Each number is 500 + 25 x the weight over its row's rms, rounded and kept within 0 to 999. Layers, rows and columns count from 0. Numbers have three digits each. The size before them is the row's rms in percent of the matrix's.

# layer 6 MLP down (transposed), 256x96, rms 0.283, rows 149-242, columns 0-47
098:459531457485487494463512522495540495509509520508541537501503466516528495500523539495499492516464489496490507488513489489501547533507494531466528
092:506492484547494521501531488498575462520492437536520532486499507469489481512477458528512520474501462485526552449502549505546502499500495487519503
105:489476521463495509506490467505527564523477496493537530526437452465476526535504460475543500494528500527521466498497478462523491488508517475495493
087:524483515508498524480467500520450501485540478544482488497514471510507492512516534520499442504398535507511499504480478489458519501535513485536484
107:475490481490511550542500523512555487499516461526522493461528477479517536507504474490479490498474501515495490488498536509497501496516440537467497
098:505514504474512479503487495492520522483514505521491456525529535524546495482517487481455540464510476498510497497505485519519527473512523528479532
092:481508504497474488523500492474448521472527484514498515491506432478483522508528493489513528489542510517516518508488465502469472490491490552503492
094:519508523476522500524435474521446501531547519473495479545506433517475544476500506512472501488474500520474514478477525504458492479516493476491477
101:483511513525471510498489487488502485461518506567520482476487481482512511495480493505497510535602463530503498516500509468487480529499529489445510
105:512510495455507492489466455522533508476486504448511491545525528507480478509482539522499502511512491433542503503484487474470492498530488491494514
100:486490492506530503434508523549524470509496556500512564524502510520505492491516502498515455468480441524502515503531487515534520482475498474456553
101:536470494493538521473497489528470476498509530454502522498497452494505508501487499485499518514521473520499520488497495502514515471527488468495478
099:478515510513486501519549493523494487511495501510517511562466505512532485478543528472503497480529498479540497477530552505483505506501500532540511
104:523530492478513519532480536519524489474485503483432481479532393505503495471504528516502508486464489525457434489520454461541523477497553474519504
086:510497520498540467505502512476483474497508485467507518496492464478512547488495498518552465496497446468486497551473535499511456502494473538465489
103:522515510536507520496496524534454511457520519455525500511516517524472546501517487476461472528528489510511506454507520509519462516511562502510501
103:489472517475513489514515460526420510499512486501484501509502475485460458525531488491543487511500488518516521529510429514503509462521535468497511
091:501533535466532526524501512475514536500503476478482478470485515467515479501498493511503476506532490479536489468501444516494470436519480484491508
096:508508507531520515522493511477450440516545530520501499492491529542475490471507527496503500480488517515529502463543474501511510523469487515509515
105:475525490540472518496517548530500466509528507530517495481499491511510534524498460498552533475540475513482483455518509492484486504473482513513490
106:536502525503513479476493495540504513535481479455473524518501454493504512521469520519490500507506448463493569515501503550471523478523488538490522
104:499471555506498531574477531491491497496510469519530467498468503514503541492519518501461511519527508507472493526493528490461520514507534519456463
096:485511513480519519529492505501522537513504515474435474480556472509490504450465474524481474506473500501456510477529491512524508483518561500512452
104:537494484508475517500515510516499497522502486531511501486513488522484521493506467495515511539537517462527498517525506503529471464514513503450531
101:533476554481498482525487482467493507498462486526540509538507531502446493469453484482487496499485490494478468509498519457484482473450516497517525
110:476498544509510495513511521503481513448507496452462473533493488505542532523491486484511496467496538509513447484448483570499492535466479484489463
104:487498475456508497511485556493522517514511479535519454449519472473501512547545509459513462524530547494533487498485479530499489481519458496541530
089:484491508472510514527480500562454464509556512521453512504489478496480515522479455491505486486516482511461459522489438502503477512513492479527497
093:512505500465498530497492465496438444513530527494518512494526465519497500508513554487479470531470533495486471496508460511533506533524484479490521
097:478529526547520507528435512523472455497557464500544466501535526539463504497479497492510501483510520519499515489524539507489487524488473487489468
097:517538483511474488569488467540497552520486466474522494520471496540495476498459501475497433505472514537482474491496445489484502493452523502507503
097:508497498503494465526498472490509486479470482542476481534479534478524508518436456500498516490486537466490488483512457508502446530510475507481483
095:510501499509457517489477484496527523549502517519483510465497507501513519530476551487475480499510496503541525515485455554514518494494508504456531
106:522479513535492433483506488512573505514516502537511496496493463527469516516494467507485516483526514495451500551528482472502508557488561483526501
093:470523488501480556472504558507472499484444498488508513497525463501494498512523490443483538493520529504548480459491547510527473496506519484495480
095:475511469498458504542504520504444490525506464542505516518502578495504509499528505495489497462525495491538498501511503499510524499489471472466540
095:472494483511525486528486500487499550515488530491544522550492507495447501510484509522532492504455492494514487526474498487500500477480494494484524
098:512518496495490494518489477498505490514489501534509520479499529510507515502476509535522519494497513511489471549522508532464495490539483470475553
104:560500488479478509465485478525462517520554528491499541506541505482491468482494526481488504505517502483478493498484525456525471493478471512478485
097:494525517558484514495471469488510506482487493522501499537534543497545525481470517485532539472495514510553486514511459529487486493511510521531491
102:515492501518488480528494487527482477517488486504545535516449508510538448496486516479486485495502492515486519547503510501449491512509514528505543
107:465472504528528529450477494443440507509478460531500507488505503520520502519490479540516523487519540519521521520503501504487503510508521528438493
096:526520518464511446509488503502510472489480476508513523512495511547465503446463508477519489521481443504488507508450479505491530543527453493525506
111:485513427511486504472490506519484478476505504565483490487555474514501529502489499517471489479473484493510491455552534511448495498470482494501519
111:519476522506497505502515537530424497500526505435512524475449538523480500533504490524489498499508531483519523506498489512511488485473440506501495
100:489567543470528512509488496505482530474500478473474544519491529498477492503551524486507526532462512523522528506502465521496474475483533489517495
113:478498538539488484484519502496512487472479452555487522490479544471514519500477516509502466463509542469465455502503508541511493480495483513500479
106:505495480488498511505491522489421489492528465504469520439537541474510471528491452484510506512472495456504478518543515512543501491504533504483498
102:466536485528488503532510469487510501510545487586458508489470443472488516519458510496492484454484542452472517517472501479499485529519457532505468
100:470514539513511494486503536530467501518498508483520514561463499518466501518520497469470484525483535525557484487474504496502498516517535469492455
087:480501491507519544481488442505482510497484505517522514537477524492460519561507511497538503535504481520451513457483498550511533534496498535529489
107:478531532540505508455547509520471508512540461518481523514486540519528526550493490481458528460545500510518496488486467493529488543464494510510493
107:497477505508501535472497497507515483525507486544527545506518485506526545495479505481510510509465470512480523493450515450452482540498514506503501
097:510491521476469491539501511488476435534461515539477510497477515510492551482504539465504532531444508516517512497429518546443475496476523515523537
102:524479515469511545554532539515472498475518504518469554486517480499518527510536491537522526529513538504508478509526480491476531476518519541536513
090:477459494498520493506475481502471522526532506487521490510480456497518440495502531528509498505499501539505504481539513493488506542517486505469491
097:497525493493497509440499481460508487518493508564529541539474521481526515525496475532518488513534512472508463488501520451510499511542499562488531
101:487528511470525516494486511450504494516497522510508494532488490517528451496455474518478465451490473557508513503472491483516481482499525470511509
103:484486516482468524479502522498474475467520470549519524492491452500454523522506493462493481521528496479508502510465491487514494528480523509571496
102:468509494539575483498502494510466527505517477522505509469472509523494496475483515482529498484529507497452522517514426484494501488517468490491489
097:498531519513493532458467521471459506501498499463483514549479521502463498503516510530463506498492522531431461483471485481512492486513494496499508
097:514500491506511486523511495524471489498550524523523508456476475513535451508490513515489526465508523519440523486516499490483529549484496500485524
102:498497515515494468458514503538541484508508524499514486518446477523502526499502477499465497467516560458471475511458507493510491521521476483526488
106:475521474503500494533488526459490494500518462465512510442531500489481554483498532486522482489509508481484457536511455480505497462508471553492486
101:551545492534504453517507504491528484517533507512519482518426467488462519516536453506518512518515548495493518533520480463492502528503475465475483
105:542538514485539498552484491507458459504565492540511492466509493466522536513523528493505496491514528539507484520506470476504476539489486495489485
097:496479494485483461484483469504466487515547516494500526514481528508490484486467463485476505510491467491481494511486520576536509491534504479448474
098:520497464528492489488483530506521493499488493491504501519522512476518490480517531571500470482507556484507461499519492536482508466485487530524481
093:536491480509522516496495505499542495554466488484449514482497588518524486490438510502499498473501500471498478525507507484510522496475471507521486
097:527503484510512515487535480505460479461541539542481510487498529492491482510536498539482493495459508518523471439537492469512491491499495523500415
102:476472514535511509561504544486514458488481511471526505497532522534447551520471541495508520494497472509506485532468484520493523507452491530451473
102:527514511582504518492498488508496553531493531468540504479490503503504473499490506492495516518499498475447505479478457433520502495516473468497513
105:487502510487508482503486512515499452489437466515538486527456517543486524487501492517495501502516486500516521506473492474487515506519536523485447
099:453529535473510480513502541499528505500524492500529503482498504523499554526546488492517452464498511494525517505441465527515478506490528532475494
104:533503489477499478503499481485474500508521545495478522517482544431502490511498521478527474523539502500519495510482508493484503529494511444473515
100:453480536504481493473502499537499504472483494456542536491471467524481515510460491462498507516489497469463522497472494479450531438489486522488484
101:504503519520518482547504497553580513515481503575498481514493482494478490450471502493513471482502487521468517497480528496528476476527496495533530
108:482477521476500495514510516470515479484476511499529495529495490497463475469472525484550518456479493564470516481477476506490471496531562521477477
107:471507543495510493498501462506489548499503517487512470541508562493500509495502501502410485461536515498500525517497494529489524448473516526495464
100:484500509502567527554463477496504502504526512484508452518528457508505516441556504541481519474478499469483498518531485480504495525491518488501516
089:488497507493486508548459509517524501515511487551514521500498480490483515496528451490472531524525487460485496533523508447502485492500475512536510
101:515497524490525486465520542510499483502499489493476495492478451514497519454478498495454483519515531465490486527531533497567529495481479464556498
104:514503477493496481467485526481558514498466519502507475524444495437487494485481511464509510526495477526502547491478474450463492501454518511495507
102:522509521506527494483479493514420559527556516463442498494580531525494502505517491515528496505504508498517473504518508486488487495504455514495479
108:528487523514484483515500495530503492497534537543545514478507478511509483467511522493503462497463463499482528509485479515487485526517502521544511
099:534461467486505504538537495554533522532514476493522504531477509490504454505460540507482537476492523470532489495466505473483512513484551466547524
098:444512512509528494520465505541489507489516509548472501491493560502525490509462471500487485465451485501518447483493497498535508491526471513454511
105:492471482514500475439500491503532476532495510494495515493508561533521505492477511496498512488483510503511467536515516531509479546470460502535524
094:512533520521480504549507491486462509514493513476488510491433449510473459433500500539514468495508473503508549497548515494461559502496442497490514
091:528488510493506499473496519519551512475517460523503506493536503507518479513468518488479521518516468486506465525514515561558453491531514523497514
105:474518483490528525491523480503467470488513517494514502525456535543514549501488489503461488474438480529500521486524494500514528509496532489485494
094:504488435540461495525478508449508509506493444513467496504483473480462459505472501493501474532526484494523503502475485520531513494519502529489441
111:503520497488487534463495497526580502483505488475538543487505505482461489497488480544528536477508464515518508492480556538496510513507506543526496
106:490543520513485507506521507467496510487509432513481452474465506469484472483506515477484524517523479531525475505478516544521499500462512461519507
# layer 6 MLP gate, 256x96, rms 0.309, rows 150-243, columns 0-47
088:521470490523503452516469465505515507495517518544512482486499525493484517513542475491446501492452535517529503497483553457514522495497493476472513
105:507506502489522468521522548477518520517524500496464543498467520527513510514514512532529552481473451478533495505493526480524546541534545539525508
080:519520456545527479494460504502529546476505464503533507507474457515512490482508512486484568511512485512465466496522479473505464521484529527491477
109:498525461513495519532520504481487502502539502472473482568489518490508464498490448511436475532537498468496535442476483487457497499500479501505500
103:485510499506513528502454475488478505536524457529501482474484491516501544470486497497502481506456507499515484515532487504469481526492457506493496
099:473505443507501536481512510499500506470494489534506489479552511451555515491475504488494521515482506505497476509493488436478493506539496490528436
093:501525492498478512517489489465502479478552503512478511494472453508459487499532498529482438505496502482468493450500484511471521509515534498510534
106:471510485474507503498531435495492514488499466477497477466535523529511491487526513526503513490504471466525449494452521523470532503499483554456497
098:511485513545532536484510534502471487509487503501521473490506487454507476523509496493544527536499516485517487479493505482519456483514528515519471
109:511497451492513480535517516493484501495552506509465502535524500536523517471515526518465484478461499504510521480485491465477541461510510530506489
103:470526485525507477521470479479500506509552492506500479510489568491491502491516526498547488489442551503475506490514513509491486530485516535491532
092:473461476524526467493510503508485505489500502533543477436473490526493509499513435520483509507475516485474464547509511495505470487488492513481486
101:481520507476520481499462532513488502544542497519536491540511551508520471439538505505502501523494505488525465505509470519513514537481487532523484
093:465482512487471539517493541482545492463526528483489493456496536501498491483527506488547532493485530482476516526516475511503527510526515478471516
103:499461492517506493466505503469497495505548484512494523470457532455480541528459513483504532555532529487514492515499497512533463480458487496556512
092:489507502505474526504512501470533500534521526501483492543519524441526484506523490484490487531496527526546509455518516558476486502461493558509497
092:483458466521532498477499510512481507524495515501550510488540505485523498478522464479498487522495552498484473505508493506478523521435505520513490
097:488478484496464506441505532486482548474533514487478523494498471529516523513509535502485465473492486525481512473508472481494569507482511476539479
110:534552522456498501509542479506460464485517469533560482499539510513522479484509520538496477516511522532505481511486514465514443526443483499506445
109:490472555499546490501490509516443504502509483502527501511491495488487511516455451585488487510509502500533490546512525547459498504534489491491511
106:506512498513511491496509511514458463505533538477503480524474510468491456508524437532506504514521554472483554469537542503474479509496498515485512
100:463488512545527533465490511458536480517512486499470456532486470465525493516534507509494486482485524448487473481518498479491408489491460509492510
101:495488496494510452536524510519485515517481460485452498555521498515494505492506516514454516523501502519493464457495466476465513475486488458498478
100:494487501507470473506549487493514539491534497524521503496511490496510520505496487544498516497501543480461509525538517518536474532513476491511439
105:482481462486518513472519524506490502472520502453480482492466532504519530483500491545506536506518492472560477500509506528484528475549479532509499
103:491522489535514518500476530486479502485517535486453502451486497518485497523504501474483482471498543567534478513505480467502529511527518572534498
095:532523500487527502508504506477495537495539497486519510511474480493498500456492504500490500532525496471520523499519521495461529497513555526490503
097:512517509492531488516474468497510500504467483543469514476507523453491507543533523505513453534480495554512486517526534516490511521463541495511485
096:496527486474498503488481490534510516500486492512491473504518454449508487501517502460515522510465483516473535516443446503480532469482507488507517
102:484471474534474506484566518517511505504483484497532482497497458487535525525483515506523522464514516488512523471501484538499495505516461518483461
091:476533512503518474487495511463483485465507476491499494505542482547522488513508494491475474563486458503499513506476548485482524526475464515500524
099:525492505510532454489479505500509492508514489459503482479487468494531475532557507572511489491526521480487532544500532494553483552534490488514482
102:511549522516524504505529519449463505517512502494470544517490482477534501500542515531510521499483537492554513471488503548463478522495490508487516
103:507531497474524492527486513548486477506491493527499470498507508499484489496509568528456487504516488523471479493512543491498493465492521446477474
089:446560514520460507499470512542520502490509506475488514452468505491477487498478470523495488498494499483546477513454485516501485549465495511497477
102:502521458519474502501500441522495500509506521518473466486525515536495533485544485513533517497499537525553510462488528494539515520529507505525526
106:456537501509501444500529498482477504531520460497519489513498490494477507503526542513457522479469487500457494479495510527507481480496523521520486
104:435516524475525497505477465470487502480488527528497494539523506490484529488485515513499504476482481525529558493472507472522508505485511539475467
097:482475498469466540490475485483495514523498448494518512460537498488467532506484489510510482476497523540500485498495516485471514495484511520483503
097:473476498437492521465508487545474488491545522524472522522498491537508513510492512514494530506490492529519499488487502495499520519468457436515442
110:488547506446504488501496525485502473437506462528486490492450472493475505559514538500499483462468479515528502489502502527513493484520500524532536
099:495471537508529559489471523485519436443533466550465457469473514470524497471462493513513518486496463465490467514488452532477504489514484508466485
102:517505490476446518515499525501464522546528462533469458496529495483486461502504488506494506492453507500516485472484458503511501486477472517521445
107:513519494520561481524502553473513533529554530511530453533494502497532491531506476523476525494484472488469498518495473460498483512506477480552530
105:489496498455507463529544449467521525483476490536499459518543468466502512471550484515465490478504492513502490484516518514512512534458476541507501
105:501437506475494495505462483447491523486523482554493476507471469505516514519505569504434493484484509515479465516487497545530549487478503508476486
098:495518529472499469489474481449475488501503493535517514495499513502506493485531504497514521560508541503504478498523496486489534538532561563495459
097:502489517455441482518503482524507499472503479490513543540493496451486519495527503488499497546479477519545514501510490477451508490505482493477452
100:519546479522508529477469487512492480493503533527465477474496502443505481461494541501497490540488474496505502512490515442514496501474506462495472
093:507516506496438469451512534543490462531500519493508483470551494497533500474516506499433539500515499502523448522507516514520467473520519491492513
098:512496518482498501492513534522499520493531532539526462495508531497500525508502491506521490486522529516468461508471514437491441491495469517499460
102:485476510511534536478452512519490476484525515461512512495498501539482523497465487458513552536493514491504513514500511498415503523518519474530498
090:508492464482536532513488460494510485522491513524447488507511481510516526460459531532531471482525493520490538500488494538517471522516547497480568
101:528535528502544507495532487489492501496513504547508476479481552503532522514489481523489481513479489478526494524540472512463507527481550517495588
094:487494465502521509495545526485520486533556507502495502513501530503500487462464481503496504542525486501501529507510466485456487494518497537498475
103:526499492540528473501510498469525489509543524446512509512477482479494494512499539500499450482532494500496483496524495534511510531492506528536499
092:441484509503477505487537498434494530525524500497517483513492507484518524492476475480541537504471518483522483494490519545507504526443487525512514
099:528473487520461491519484564474498477524524437525515524509517469464498487508514479489510525562504511491508495499480496470472511532500503475543513
100:486492466521460499530537484461495522495526500518491454520460480488557494490526498513513515498491475492535505479516533491503495493485492513481484
100:516500462481533495532468522501513489539532493539498498508545519459524480499498511524502494517492507497521556511487505528469489492518530477507510
100:491484491501550468497481492462495513423534506495534534535526475457531513529524494498500476499494535522476494502530439477484532523521531555498508
099:479427465477506434475495550480518497509500519491468477557495459522502525486499482543516501485499499502499493506520515506478539490505504531507486
101:484520528483549532500543536508516529536522523472490508510501513485515512483546522515489481487540521491477512498495510498479474493478537552505497
099:541487485517489507498493482481472519485554511486517496498504523529532487536494501522489505524504464475476492528502521523501475464510513525484506
104:511531518494502477500496461534524484486514570477547500491530487504558477558514484525521500534476524519509488502531476508531483506488478504482509
107:511518509503465526536508522506471550527538506520550471528494489539475488510474524499471491466486494496492516532486508544514468486496502523509511
090:502486487469495487497546492528524493524515487482489481515516516523499484534455487498543507515485516476496473514488516496516474510493501524539548
103:496472492457507525487489525480502514519510494436453491519558539500500493522479491472503469449479487537538493465514518473483505502482490528490516
088:487517461508487498537480481481530526536535464492499475471530492500499500454529523550512497513523508497551483464498507460526476497516498518519547
103:497529526534522557546525464464531504486512518474501453479520498495466526496466490520508456493467505488489471472476430513509493505529513555493473
107:456524517463507487484472462516478488478535544507476474443508488494533494525507502490505507470471475507492441461520485494523479505487502521472541
107:504489515495486457506526495525475504476515464500507498491450499459487518484532481505513548461494525543490470518509514463498464516463489445508503
101:456500545454504503529491504466528484512526510520496478508526487524474528469572504494475486478534505491582505521484474520492490513491510539456515
104:489553512503516510556482534502475528503540465505479486497501490503483507513465471561524472517462502517484508544521497538515496479511516520522529
104:519517490536481497483495499517493477481520459515502492512468465507493542447460523518521513498449477486509518510484494484435524489519479498524528
105:490473511542522513470496492472455502477530523509503490480483451490507454476504471505515513483500485481529505524537493448505461505509505465467518
106:508471478492505530503552501475522488488517493546462513502487547492504487473516512518493490539466510445459470522523520495498479481533533506493509
105:489527498495506492503520529488508476478519521511492501510530514463464502500520503491535474510512573532477476540515561490492456474484499518481493
096:471514477488500497475517499490491492506501501556499500417505504527499488478563528528517467517479479515505456550488492462512493517522502468489488
096:482513522505469516514507452484519474505505535492482462458466499497503484515460459546465507452430516484470493475508465464491499531498522539511494
101:486541478483520489513518472523527492492513491472463470492534513494453493485518492549451488492477497513461543477465533547489495499527488505494480
111:518490509469488500525513499486494552463528467474495485551522485487452448513538455491485467475495512479566500478515500498495499500475500519500549
102:508510512491510518519490500513538482516503486569523473492451437489498483472526515519468477497499514537489465511501494468482490510544534548532534
118:486509526456516535525461503459521508487557549491509513493529510495504466483510479455469498526501502490506501510483494488501556531559513550472519
099:514489469474514504516480495491472534515516514498530514524530484542521544487503545505499452447508531526466466544528494432507519498527476512485488
100:494480464489534541512445430544479485494542510455490502486472564524521508513487477508495522480499513490553482459496516473509489543501500491508506
094:494509519508529502467512451501513524472475507521508523506513487489497485489517511553469513480483476507556486525488528494499476513549489500521505
091:517495458516480484472563518504546517493524485483507492470507491478513521529533552481522488491485501497445519504519439473497488532549486493492520
088:498503487493535474523520491542475473498499508489513495496505504486490535451503486508485428506506540518512482508485514480461485493533508503511559
106:478486530490535529510475466447468489463511515508487508479515491509474505479563532510535411472483499556491494507493506506482465504498488496497530
103:527511496468513484410515472507513508505556484492502503491513492457514482519491492489494530498523496489481504509481489473516478457556493521518526
108:441485500476500529496471530464494525476513517501479471533471492496481461491484535533485511530522544498484508506544485519466514514482490497469495
109:492518500490483508479486500494494492535489475488508424485478458502459486474491479466522514498470525500494460474531418536534450485518550536524514
098:456503479494506502477535453483507496510506479467483481487471499486487478531430473481524500516482498499509474490486497481454542490490466491493521
# layer 6 MLP up, 256x96, rms 0.287, rows 150-243, columns 0-47
090:505480533501490466477520511525494490460485504508506538485490482501483477534482525495534498481532498472521452463518546545481504470471447497479505
109:525494494501496508534498482472499508499470460497487474506521518507519484482494489458479463479517469483503513453519518518497509525525483598555522
079:498504486493487519453491496471474520502509501509483497508513521487443526534495510529452437488513488480530510507479547494458509496500457482496514
107:532509536442499514455507472546485531454498489505516490487457501496524511530496499467549540512535501513514499545482486496497544455498552485491496
095:481473551511459480538522469497481496511517525487524544490488491497471481487517450513526488482455496505528486499471492485525506488502497497502409
101:519459473515527459517509485472502487495508482483516492520467485502503546519533517476481488536512488483503529510516500547540495517482505520478562
094:501496511522492485492490474473499505523467480513543474500548568487473464555528486540471488547528491516502484526483491493539502528468499495534483
103:474485517533456494515522543501497531453496459481442499444499475504513475503518511498517545561497529512481526536463508539545514500508523486457508
104:512524490523503536505533526511481518509490557480528491476493511514485521543556464472529496512485527505503503495516502472510486496484495440485524
101:514492497503497502517477513505457470529461501493503496531474544505469550497467494503507468517491510512518428532550530503489492485499496549525497
103:511452488509489477485516466491484527491516514499486559545491486483498518537512521496479502510467466504504518507498546519468489475471513457503501
094:498515467527525498531503502462493512499492515523501557492487496445450496505453494497500503525501533483542480536480519525499498532504497499530523
100:484504456501508486472525487545515484517505473508453489481503530471448451522492504480521468516521501510517508528515491496514462514475460498530529
091:500530513484548499439510502550495477505483493512547519516525461514495498525509508504469481501539512542532503490475519487526476523486498502526506
104:493443581477487470525471528493463520541479491513506522470527508496501494460486465522536497512473493474499481487527475507492513475456483537530495
103:501497515481486536526490552490504505489485523516481514491504465482529499461457501478508510481500486485510505461516537467498511515502472514481504
095:523509511532491506507505513530511504515524496534480485452494491519478476500527478452498469500452507512488482503490521531474526490515499507500537
088:528554554506489446513525517508477496490496498488525488465529493473460497488551460521487508525461497499553472499476514535496495513514497537480496
104:505466477478475473499531532500500510498480469483478467500504503487512516492453491485505487493541486480483514506468467497511508508480479528520475
107:545534505505505447535507469549498534471531500456504513503561472522486485481493551529485484492530500532517522533507506504467499536531500468499484
101:489527488490518522504502479496497483539522516496521502502499498512502482460473457507473453502505546503508509530556493495545505496505524482486484
097:518472493488502487483502510458535503504508469497522494489484531503522540515502518485448540516498528472508493506481462493545462505500534534501524
104:479495468523455501468509519534466512505453469508469515534504491515458529514494509520477469462478509511544495508480490478563474496544531513541503
100:513519540509464524501465521474519500488498489502467489477505472529493474478470476472449495510503509526464515478523458512461468530468496497498503
107:531527484508514480465501486482474492517490475488506544482515480538485503487533504509529492507520471491543485499476549494457485497522516517522549
099:497515523485567469510523518459507491544496499499458537520466484497525455480511488503498504510473462514497534499534520531498482489465519538471536
089:472526533506515522501489506542484485484473495529480525489484504478529476536483501517467563498489471500488502471491544555507504505545504492524540
094:449511504492481515537482498494446457533483522510485549520514473529519498488504533508535494560535514515507521471506479500530506503489514530508530
092:523534491519521501524525460552485503542494499514548531521486539466493498485504504521526491457481498517513477492537494506502488521507462527514530
100:519523522485477496490548502521488494527483488516521488461503469472462495507494497495489531495505471499451448492500534473556482487519480479469481
096:452498472454499464481490494535506494489470501519488528515512503510482517503538485523526508505523501489522479494479474498508477477498517496472466
100:505502515511520463493486474514506473480485486521526499478493465527547497502485503532520476487511517464514500515555545515487443460523517481516480
099:489531530445547486511493487478526499550499498478521492547474496495521463507511505502496551487510484520505459496497535497506481432474469521502491
096:541488522498499534515498522499482488517463487541540488479506463510508479539491526534505515500515461551486458492520465496500516502502465493432492
090:498485443515484486492500522492494526503492468503530524528468485495474561463524537486475478465495529527467543506489482499487515540514532495484501
098:515506497483519464468448533509481501498506537417491510520460470522499533526532519534465476493509491469510569535504514518559511482507499504512502
097:464472509475465492513483512527476508505497471499509509541457465490526487519504514489520480516525519497476478483459521498474517503539501440539475
102:474485489480483503518497507501484491499462461505495525509466508534493534480525503564483518520508517453516520522490481477499560559497533491508505
097:507478497485516467502494497498482505494478582521516485478514470522511507508504489511497495465520510545473489504504497495498527450497485519483516
102:464513495477490519454489444478483522475496522495452511464498470474491476511524483518521513488510469518536521442503517499521493532530527502475501
107:499474530486522516538464460508538527494477516482463495525546485482502467458524510489477494497528466528517530545510446494517527533489533493507472
100:453551533493551507475470531489506459492480497510512535499509478497498522505464527479491535517484499504475470534499441496481465503526473525487465
107:524507482529504506506483509494487476506492478497529467502463532525511479545478473528466521495465490478462484495498499452517470464513504465481521
106:515524492522505511528478560509475521467533491470486505542508498493505468507442501539504493500529502516478502485496518503497477488515505474475458
102:506513519517488559491452451496530460490510453482512540531537495509514516491488489496529482484515505488485491508515459534483540466491509539483473
109:476500457509500507517558496472508532468507507513463495510535484491488504495478506469468507496433489496529520489519527496475504529505492515487483
098:489496453488516504479536463492536524487492512514495488514488501521507482479466546491548481514470509498507555485531543522487461511512504505468512
103:500451503484527467523505501517490514491482489461481474443534438514533498473534490482506489528462463500518515501508535561548485460484498462495516
100:446524491493473568520496468452516502514481457453553495536473494514503492458501539539482531555485523487503524466503494470510508523518487517463512
095:484513511476477443493494525493494438487485517482461517456519474484529498470491509505489496463535539479563513538448461450481508509541493512492495
110:509481474477485510509519449510495515520489477535508520575499458538489488447485502510488499490496472484517513463454471526503534498463516501531488
106:499503541512519477505500481475498499511492500522479499518532490511508550464495494505462469505533530537513496538482445531477478537487500486507475
098:504441529490499550516509492482492483529508498532514473514446507461516503477493493439506512527481516529529552519479510488461496494486485485517492
099:509489459506458503519526501570517503474518476507442526489509489502456480495473496483506479542527501517494491502497510492476517493524484515551519
093:517479518485518505533475448484510463459497516469524483504459476499488466471518515533557476452475519511511471508496508491477511521485544489499535
106:520509462470524461484478463521545473526485502494477526507460492500493523515501538574506535542544534466483496521532498479502482504471451508550489
098:483499527545480487485501484513501525524482487535479498468468458476455499473531522499483509528497436453522517511501477541481501512523499520456462
101:531523505478489501538491529495534471496475414505531497483556519526508547522497516528521471511483502497527494532483488515524484518502540508507523
104:460518526496531530523479510507463554498508515508493513512505519482468496500519512464457514472464522505486471488547518491510485483479494541470490
097:475495494504458525477485506514506513493490493462490520526524501513495447518525508465530477502514502505476513502494517484526489530454494525512492
100:506507506503475530481492486507511482543504489518500432439471513483459482481468483510469524504501489529539518479480543545467507507475487461516510
101:523471531545499475492500495516506505475492532444481496484480478493488488511504548536476475516496494443494519476491490471504511549447442540526489
109:493529442520476528480526478532498515505470485530455439510489496591501494479492503483501478528489480475503564543520518498496495503508488479498496
100:507521549496461497508524483506518474512510537491484481529485476581547470499525515482511480485496540488539515529487502482491564512490504502533489
106:480501498471552508484508479504494490512501475536488494503495508503457543491480549467440482510515485437450504563488486445496516520476492540546514
100:546493538482485521524533513467473528496507498517539510521512501474489491473494522522478514463507481453474522496494513467504526512499441483473537
096:473501462469512546485491469499542492489562456498527475511529511490518474498497498473539515476508492493505539512506539472511498491495515475529500
090:489482494498537536492470531456524488507479483470537504454529496491516508522530511491523472538459482482511482510491529511482470543492507491459534
094:475519556504504505529498502507504505438535517550510517503504478516521543527489464492472466498521462505468500517529471542507479496498513480531488
107:508484532493502507510517526491486456452465503528460508508526477532484523475539510505517476474534486540483494529494500494504497506493490474437479
099:523452471476487438512490530556494488530524484503513484526554482545502561494463527514503512485447483508533516506488530530517506498494503471507488
108:517496474506512467513524491535496480513503525515461533491541496475504494504486517539504478513507492528501492528468493543499455480481476494537558
099:518481515488547458522495478483495482514470454513453501481502490490527492502511500444499464514489500496484481542571521496526446580479507522506478
100:465495470451540544489461488487487468511492485488487524499503470460501489481481530529485481569509502501524476482465522486496526493487496514467534
107:501526533466512481518483501498477519478527501522543530517489466519506513523488511487515524506482493460461543500440435484471496481486512494495524
105:467485463445483491501491474506509463490494499494458468442506506467532536544504466446509516502508544462516517527529454464496514511506523488490484
106:520496486454537569492525511510551540505481485515537472490481483520483513448514500559550473517521456514542500493493517456503507477533470487510501
106:466501534464508496531547460480528494467487522500497535475451501516483462485485479502496481532464485506539460488505554458488530503505514484505494
100:493522495513523514526530467452534512535537532475526475490512512500526504483496466485538478509487508506510496490530496509527450518502523514468500
095:479488518525535467535490470483537480520484513511543510486471467478494469530462463508518451505447545512498522513545504511506462456500502508534466
097:480528502506470497501477544495518532499494530524499497518487475465506469507493482503490518468495501555532479510465490482445452499449481496504516
109:492494521469523470526512513485513506533473498502506512498501516474461481518540530495489522513489521499531503450511517492498479517495541487558484
105:492466502496493470482496492480469506504493498467462505506531521504499498496550460465528502520476533489519535532553516514521519522458476501458493
114:507549478528498466465506473539496481458469506523512480479505457526453554492477524518487511490557492520514487475494495534482472492513519458504527
098:482509423488508488459493495527501525470498508498489522482477528467507457515482512495509464452522518480525495468450467488522550497482493467512484
095:483520479482509553511462502525487536485489489471447467516507476513521472493507496476440518464516550481499563496502486485510485495472475510533522
100:517499454516464536474481476505509531542504482462485493445501533529498519465501501512500491454550520481504491500460478484488499505474539455461477
090:529497472510513539525556488497502471529507518489486491503481562459451516495490530526512499508533547509553488504493506488493480495511489502499543
090:468476533471512485493451477506532508503508480489492490495520521512512504551486521518488542450504485506507469510541489556482522519491474468499505
103:440508473509472534512474483484489503478470482493463518509508512494504470483491500547527515482526504492490468505497438548544508496508532531483535
094:528473522477518496476518482480488535532520463463493492502524530490523512436562493479476481512494488491498493495488542444496478521500462487464506
112:472492513501447480501490522510431498507483471498456481480513527542514527519502490457487496512502505512495476431462507463523543474498494477485506
107:464514496502523515516476491521504502537509511459557536508497503495522513483543501526541502472469498443512488475513473468505510504501498475523532
103:493473500494538495465498517492502486464486461483501502490496471489487502483511488474517480502460487491549489497471508491463541497482481492491447